config = dict(
    norm_place='pre',
    positions='rope',
    rope_base=10000.0,
    attn_scale=0.177,
    init_std_o=0.0,
    init_std_up=0.0442,
    init_std_down=0.0,
    lr_mult_qkv=0.4,
    decay_fraction=0.581,
    doc_mask=True,
)
Each number is 128 + 24 x the weight over its row's rms, rounded and kept within 0 to 255. Layers, rows and columns count from 0. Numbers have three digits each. The size before them is the row's rms in percent of the matrix's.

# layer 2 attention key, 192x128, rms 0.041, rows 42-63, columns 0-63
098:151163159092189087146131094161141113123164166159121097067116156125093151092100162146167089131134124113109124134174083134163132108176112156144116107141121113165109107104133144147110134128144116
080:148169114162076131135092108104124104140088184138118159125116078135134139163145091120112180107154094142137112103091167129132129132083134114129161133103155184111124148133093117112108125099126125
085:122105119177083163123126135110135178114121101081108153186114128123157081170142089108116153112161123129136137196134191137097090141136133157111122172113127151124109129135117136152098138136113144
091:132108113158117090145125135113105096118123163106183143136146136160102140121127134116079091141159111096167098149097125126103150114082126151134166163120162117079108131151068140166100141076135084
097:199155154114120096132143089122104152098106192145145132106087109139096175104132153137119091125130125117158094101166110153119123118126093152151136125155090123163129134118140129141112101101112127
082:090075099124142136114151157138137151109140071119138100132166150111170100122114131140170119111089162166083148173120139113135127123156154111108113131106131089123143116137171117130147134159126150
079:169152153119127089129142095150131160157093175157134163101082090116157154162125129112123176111134126108130115084100138116117127147112101099120121127106088200152134121135129118100105155118108147
088:139104153063204097129171116113143151116143081123139105102103173123141129075113152146127114137108144096144113132122116125148115148162154147128092123142108104086155114131163136136112150184123145
081:179203166126108085109136117165122116135128197155077117107110106155085192112115149119099138157151093103131131107152121139121115128109111143130147150142109154151122116119091136118114127093127126
087:116095121119142142139116181099122110152093123135110152116129134137194114164151111128145171116094173174130132103082150126130156109092153117150152130115153146095163143153121104101113153118119127
077:112085124060208124101120151151155141112136105118138101101150152122124100110127132132185104118141193124110139133115100101133156106182153131137092153120125090126157085135167109144152157155124161
084:116112148095153148121153062142158175089160117110108072139102125130093171106124131147153090150148142114153121141155104135150110124159144156130109100122099086152113102103164111120142113130131132
095:139142134153103159119110128101149196163078118125132135152134115123161125121127092082130166113158101125138128121045145132107145161092128119123115141104119186133129132136145111078134149140130102
099:136097135157127145132095151070147152139078104125156135181152114124135080140110086109100153117136138116128136137047132095120168138114156135147140172109142163088161120137120096129125165175173105
091:116080105067181152121133131092142136113135073105154117154110128125128091136119113120166127130128151119101122148119116118136153136138141152139116128114150095142167102134160118140149158183164157
095:124130155187073169134126123143127181136114108139120161160138129116163135150140110090132207112105066148113120154148168134096062137092136113112104127118104164132124140143164113091125118155125145
090:130188160188088082104121125164110119097109170135100146112083139127104140124139144115075153140149095128128152144174111142150146155086123131123139115132112128166094121130108161123139113081112127
075:165166130139082112117124106131135121154094204160116151120108100159124154174146135117115171140114087139145110079139130131131129115111118114143147124133112176145120171146098122102123117096119115
077:141086117082193092146154146116125099120148100111131095135153165161139115101122162146135061128109186114132107114106136113144156105154130141122103121144130081107131129145115154169111126129112112
092:145181161110119089122150117120115110135094216155161146107088106139090154124129146121105134149120085094143136096127098144112143121097112132150157101124129155138112157123105157118130101074124112
085:086076089090159128123160159116150093092120157086214160131178147143115104131106097127136138134150146105130124170064122115118157116135161132143150139094136118090134091119083111140124149123130131
089:137112117054187136140137091160148115128154106136144100096139152112098171098127143156179075140156189124117093134101107126144101116164142125114115124134114103145159091146176115117098141151145142
# layer 2 attention query, 192x128, rms 0.0455, rows 43-63, columns 0-63
071:128134132085152159131136164151160110109108129136078119089100130150134138109154135136152108167129136123159135147108132119101161168094103126102121155127077155124117132142150103105129141108127134
076:152167148117114113156160145118135124147151161121129163105128141137110139095127125131090168136137096087113117128115125114145120181119113145093160129119146147124147085109141149104121150122157118
082:126144137116126127122112175117140149124160115163099095108128119151097157114141154144133121156127176130149132117126160106109130102160104119093123129120087110135125083152173192128117070147140144
089:137075141101170152124110134136131117114144105153113092122114137151133115144116132098158097118108145149132132099143093102121108100187136146121108087097109142139109127127111118111135102141123154
072:137144108153088094121125076109108125133135141125169174160149106102097119125100156143096150125149093118107126118146133133142116150115147128146149136129193123119146119125119150139134146140127105
071:131135116107146162136106166165138107144122119116089109123145115174136138079151137076167109135084133109123112157150136137123166106135093142157088134119098151095081155129091114083145127134124125
080:147106144153138105143141120128079132132144148129153086168127129129143151111089127081094150114134109099085109091129141148159175092180152135133119108137178111123100171107100114177121143129107098
083:115093137107142161128129154140135129117114088157089110121118127127137128157164132128184128128127148156131160134133077127104158086143105132112118119148079144137101146140110124088125107124126179
078:082128130104151125137149141124164110104116128119148143116113120111154126084094159170117114160150124108160138159122172116084128166115156124117140172107109138094100147145117111182138146114098095
070:112096135180116113124109095111104135123169134128130131167175131101093118128103128130093122109096097118105141163150138139158083100104162129173132120135155109141131133138113144159123129142145113
071:157087132167125107134117095135105133124136113122153127130152147147120125167136112091110145080139099146084100074141091136182099146114153128143137087134189104152140143107116096119096145086132126
083:112170122099127126147109145131125076140147138130148137090134140129141153092128159127149137131125151118115103181158110161156144173120096141130136160150104141112123119112093106119145130069090114
087:118156137121086116172118131117119126135138154125168119105110158113120171110146155141097110151140128102135134143128156140143145165139106135070126153117106144113105122140145136135146134113120093
077:089119132161092090139090087120100140118153151127162142156147148125108121144112119176073148116151099120142110125139147131157105160115175124136143129119161125123143114112118145139121141086164100
087:155160099098120139140164167133143103159146121116139171117103105147126132090107123111108156113128142113133110127121134108139148187129158138129149121131118139124158137115117109071138143085087104
077:150105133122123141127127158148154132112136122150100117108087125114129081162157119113165096137105146142099097122068101117126151105146083113138121120123051119126145118133110102103117142146110162
078:113125110081162145135136147148166103112134098143099129140119146169155123089158128103189120159136153128160107151121110135079148127140112131123127161132077119126115140141129110131158142142128143
073:134123130161139108114129102092112151114133144139159091163137129103137115137101153144106149118148131111127128102157119138122099078154137134127125123165155111155111142105153170179123120167124090
092:111106118112173129139089125131123123091117102162126119111112152155157129114133132101211092143114162167139109135118111122081154132181098125127107156119098124126118130159106114147130122140120161
071:104138120170127112136071143079102135103167128145140144139152133181106131085146123123114116144105140103131136113140158134123108110106106097121101136132153101100139098168129191154126093153170134
074:129082138163132157102113121120107134128134131104148100145162098152138132148101127103099130099128118107098136134177123136119085081157167137174100086161162103144124139122133135116127121140119115
# layer 2 attention value, 192x128, rms 0.0233, rows 32-60, columns 0-63
102:125137162146171114140134140099117162132136120176146120143129156104142159153124148092115118124093117176098121119123115141095151097117157130094114091085141104116128073166160120130098158122105124
087:148118120158142153136106160082097121183133111108115102132161092126131118124158144085131121131121121155194124150066136128106099127087142075105153125105134129129139155136097168099131161125141117
079:143125134130145148178137133131157151118146166122105136106106132148121123123116136130136132120162071119145127075098178127115125130144164154156149115134125150146112115109126136084112120191131127
088:133109096135157118134091169099147159119126070166135150131134159125115114145135146118132131154130092128083135113095127106070133123120127118097104126161102113137124092109106124078146143150140094
087:086132144091113146115121109129110163165138146131152159086130146125130126156106200135143093108114102122163126141146140129117119145150104093090154120147135072130157160116095117133130161114106129
091:151125125148117163089136098159122112126157147134124151145108136113163126128147142160151131132104134131065153136128140122136144084172095094153145116152181186126127130155103123143110109103121113
074:149137118133141130112131116109089140121136096150139119158120165112137167118146131135097148108146114144130184131154113136111114125116108143165143142147125154147109123099135166136130137096119162
069:123144136133149154093105165143125148062078142130139113127120148095112129150143120180146154111121144149133107087114126157097123167099157150158118137136146175156128163147091092138166096114092061
076:132115155126127142117129110145151132136154133098123089123130106132127102150126101149108114155119146120172168121104135147097110125151129127149137142167103186141122103145095136137112127117147065
082:105127103133141143129147134176162118117173113142147122095069143103115164117115123113139111118141151134139102131115147111125112103127093112127120118144133118105139108095152133141143108144145069
091:146135131152146112172142169091068131112139125136113108133117114155146122114131143129153131127092133127144165101216162147183128149129145138095103105131128108110117095129102160109102139118148179
084:134105140132132111130120122138126135136138119119144141133144168085116104128162098158112137143145108149182098142073156084119138103080123132169145154126065129147122177102160123143160124069110125
086:159114111123130130134133103127120126146119179146105124107093142132103127119142087124128126103098186091105152126160132149123124127103150148131128100152134119150153180163116112132109150138128166
082:118124165114101141113115105169158138158110113125132138127131188139137137103111149205132188127105133099193140106152127110112134154133122126157135186159105167125134107135096100184145110145145090
082:171124105111123144124130144114134099110095105158117086114139122116150130164105116101150108131124161160159124106103084117135159132104155139149143078109112130131137147135108056104126138098121146
072:129086123155122101122078136129146171110153125114150142120144108122140122101165147107131087103132161130135132191081110077172175118125121130087132136142093113138092090147138137122135122136123152
089:163133113123176126153129138134129134158146119121145131094169143113112132084109105112160130134121158123152106114117145127142096139130118133111138095119149091103142116141078167083091132164101180
077:118133126118130126151107114093173112146154124149100087075139132144118093139082141154149115129125151108082082154163129120132141145164130118118119138151105130131112121107119148159129106175113120
103:107162138125084066121110084177180114114098136139157163130139175119109144141175093149126156138150111163116127127072130113132147098127125112152113127105144151144097118098152118128136107115115093
079:150129117153082118121112128107112157108145094160120122136142155140147162140134096153137145160124139098133136102146089132083118125194109114145136142131104144128126154114110138099128157064137161
091:134141091145147091111095104136106100156121089125127153119145165136141147129180098153125162136135144156167110129122114131150124108112179101141129120133158100136138113142182162142184082090123115
088:133106126117143131136119154123147134088139086135113114120159126116146134105128100075095128140123104148107150126124157106144120095084146160084127121128091072099087121164155147064117115110161153
078:123109094114153132114142112119156119123156126114123126117140147123155137149130123144132156122096159061104141142076140134113165140143115100171128138121110140154116129117134115103125178185090150
082:136091110096110135145161140200115089140149147124134140150136179119185081146101145094147116088126125097113108097071106102121165138134128134132093123124116138138131167166092140090117138069108132
076:133130141145160170187139105177158150089133124121135146147131105124141146119146153124136141115123147098159122132143105133140121108081077149082136116144124154143136078129130088136106156099140136
069:135122098114083146151179128126136118128112150167165127151118127183125147166102120128143156082135087128144154103167102161119101122163166158144129110095158098149134124162140118127076137164112163
077:110121111118140109135120158139164081106097112144121151146104133141124116091099115081183156140138106110191131079130133118162130082147108111114139154152165105147128129127130127074150154173150084
084:137125126189154133147131122140110116086069146146154144189164111116175137148175136137132112161124114141088152132145102114151145120092199128116133093115152122127123109126135115142136109101078100
072:128105141122131148133135116153157104136147152093100120130168131107133130131121164137103105153137112168081067155101066114156146101162116126129075096061099148128155131166144128106136140144115146
# layer 2 attention output (transposed), 192x128, rms 0.0597, rows 32-59, columns 0-63
110:106170116065083126121122149106149116116131150147106131092076145136142118097147135120142151132131152164131157142106114138115152114118097137141118197111074159103141127140123124110131123103107156
087:117089147086149112131142144145115156126094132109088131078135135161143076128145135108127132132112123147134140112128105125134107125143116124125125126117098137200108118127096123090096132122115159
065:124098119166138111125130091139090183129134149107155144138122128129136146138123107113116176148096139138117094134119110106138097093137140107167171142154124129158174106198135107114129142097162113
077:115122122097106177130140132163129113117110164136129128156119152078151145128120154155120126094097169154163157159138127144133121109140135101105124186119109138048149133136131151127123142095140141
070:124124152144090099103131125132148152111164163119160110139144149127125061136155129108095177127108128108084140121124116124118108111131145075146176093148120122137119157130088099091133121127058116
079:128142111143137104159166132117133147129153086098172142153135136108148138113112106132127173108126116115082103143149161112176133117100144145136114115148126071128130105105145129161115139099101105
060:083130147142092133146121162141131124119098132170150140068115133109146150126137099133146124108097146104115132128159130076163157122152156119130102120130157089078146125145166112141135092133138132
055:111108135131124083184137090138152132185175099108156173152131128100149111134166124154104138119137138095088125140124137138134121086137104156102103149138136091080135103118121129132132143141144115
066:155103105142169151177174114103081151141135095094151130150156112144132147118113112135122074131140095161136144148127139118130134116157133124152101113117181104180131132105178139129107122105154128
083:137128101129105114154151122143114139124119150106136094185194112098138127137108128164123166136114114126137120137165153131154100157109139110124152150161158110062108124111154149138122134124152139
095:103138159058099167108118158120131122149116144139103084066115140167130110110118107100162141142156140136123132174071103129111103113157148134126142142108103151143103123143141097128146145147106137
088:144082127138163099145126130143178126113096102140101154170123106081158159131141147144125108118147136116143160092160172114125141113141130160115109094119155118145104149099133131126095105147164164
082:144134148136102170131166105139101154142116127065170106127155127149126162139107103131122111146124117131119073170087111155135117129114126107112129157134130108157115075100150096140131167088121078
071:119086082191127107175114133137104117126137121093174129167144088094104101129128111131119091140136105101116125136162084144149116126122143155159125087133188115134141132111154140134130138147183128
078:135119119114164131127119112138106115115114096169144142069090141135120126119132135162140131087145133134157116116099107145160132139140100140093111162128097161144144118098114167099162169119132126
063:126107153100162146130140128142125089109115129112098111183110084122139149141102156129170130148131126162124151083144158136130091113153135072142087166122096126127085129118138140151153140138129115
085:140126142086142117106121142135108111139111144160079106076102119151139096122141135100109111138108181155132113124130157133108136153152122153095133133127118157162087098153119120133123125137127155
067:175173169124165135110141152142082133129118153088132110131116149137158115159137150105132148122145129174121127094142093135118134093122141115159152151134097141106110132164108101110144144101120116
104:134113110169178119135102105110155119123132108165127158186129107098138163146145149154110102116132126127154135082175157130136159152123094165099085108119137142083129150127106152137157099133159160
058:137119134092142164130123136136106149115099102122172158097101123110103153129120131141164080122123115123149125148128106103158108139128167164156122140130116128175117112101177145159132065145149124
087:120107120108175125137147142128168102173129149174124129128124114145150129120175119120127105116103129132130173114157167127133161153138125130097121118083119146136062142110115116118105103171155128
084:133122114070133129111128139149144110143085128148053137102085100166131158117150134128159128130136169160159154123092124128114157106151112127110128134114127174148141130146117146116104141132125156
073:144164130160099138130139131104097112096138079132131116156088125103127130149126119125142085106158104153121113098137132105156108141112133144109102128163157091131135150134165146138161147107134123
082:142141138130116120114115108093044168086128108104170139140110126133099135093116149118125123109136100143127069130085122151135071144148127147102086135159118116143151117142130125145165167095120139
063:150160093113149128124114136106130129089151154108104124143145105135116129146086183155164133152106136146132108138120097140125126143121136138141147114114093146147071158118109174187166129146133112
060:107153126164090133141111100097085136123143105136107125121123155154113131123107077149104097168115122134150103173112098096156146154116126156156129124153150132144191133141134112145139117124088079
060:118076156122131116129105127105096166138163135131090123152137131163119100134086110103162139119124123127150111155086126090133103138141183143152106116147169097131149114122135147155126134108134174
081:131160152091194136112107132108192126131137119143105121117106122118170163121112133139141108139153157131105151119151125117121152118175117158138062149087097169123106110115131115157130110138136158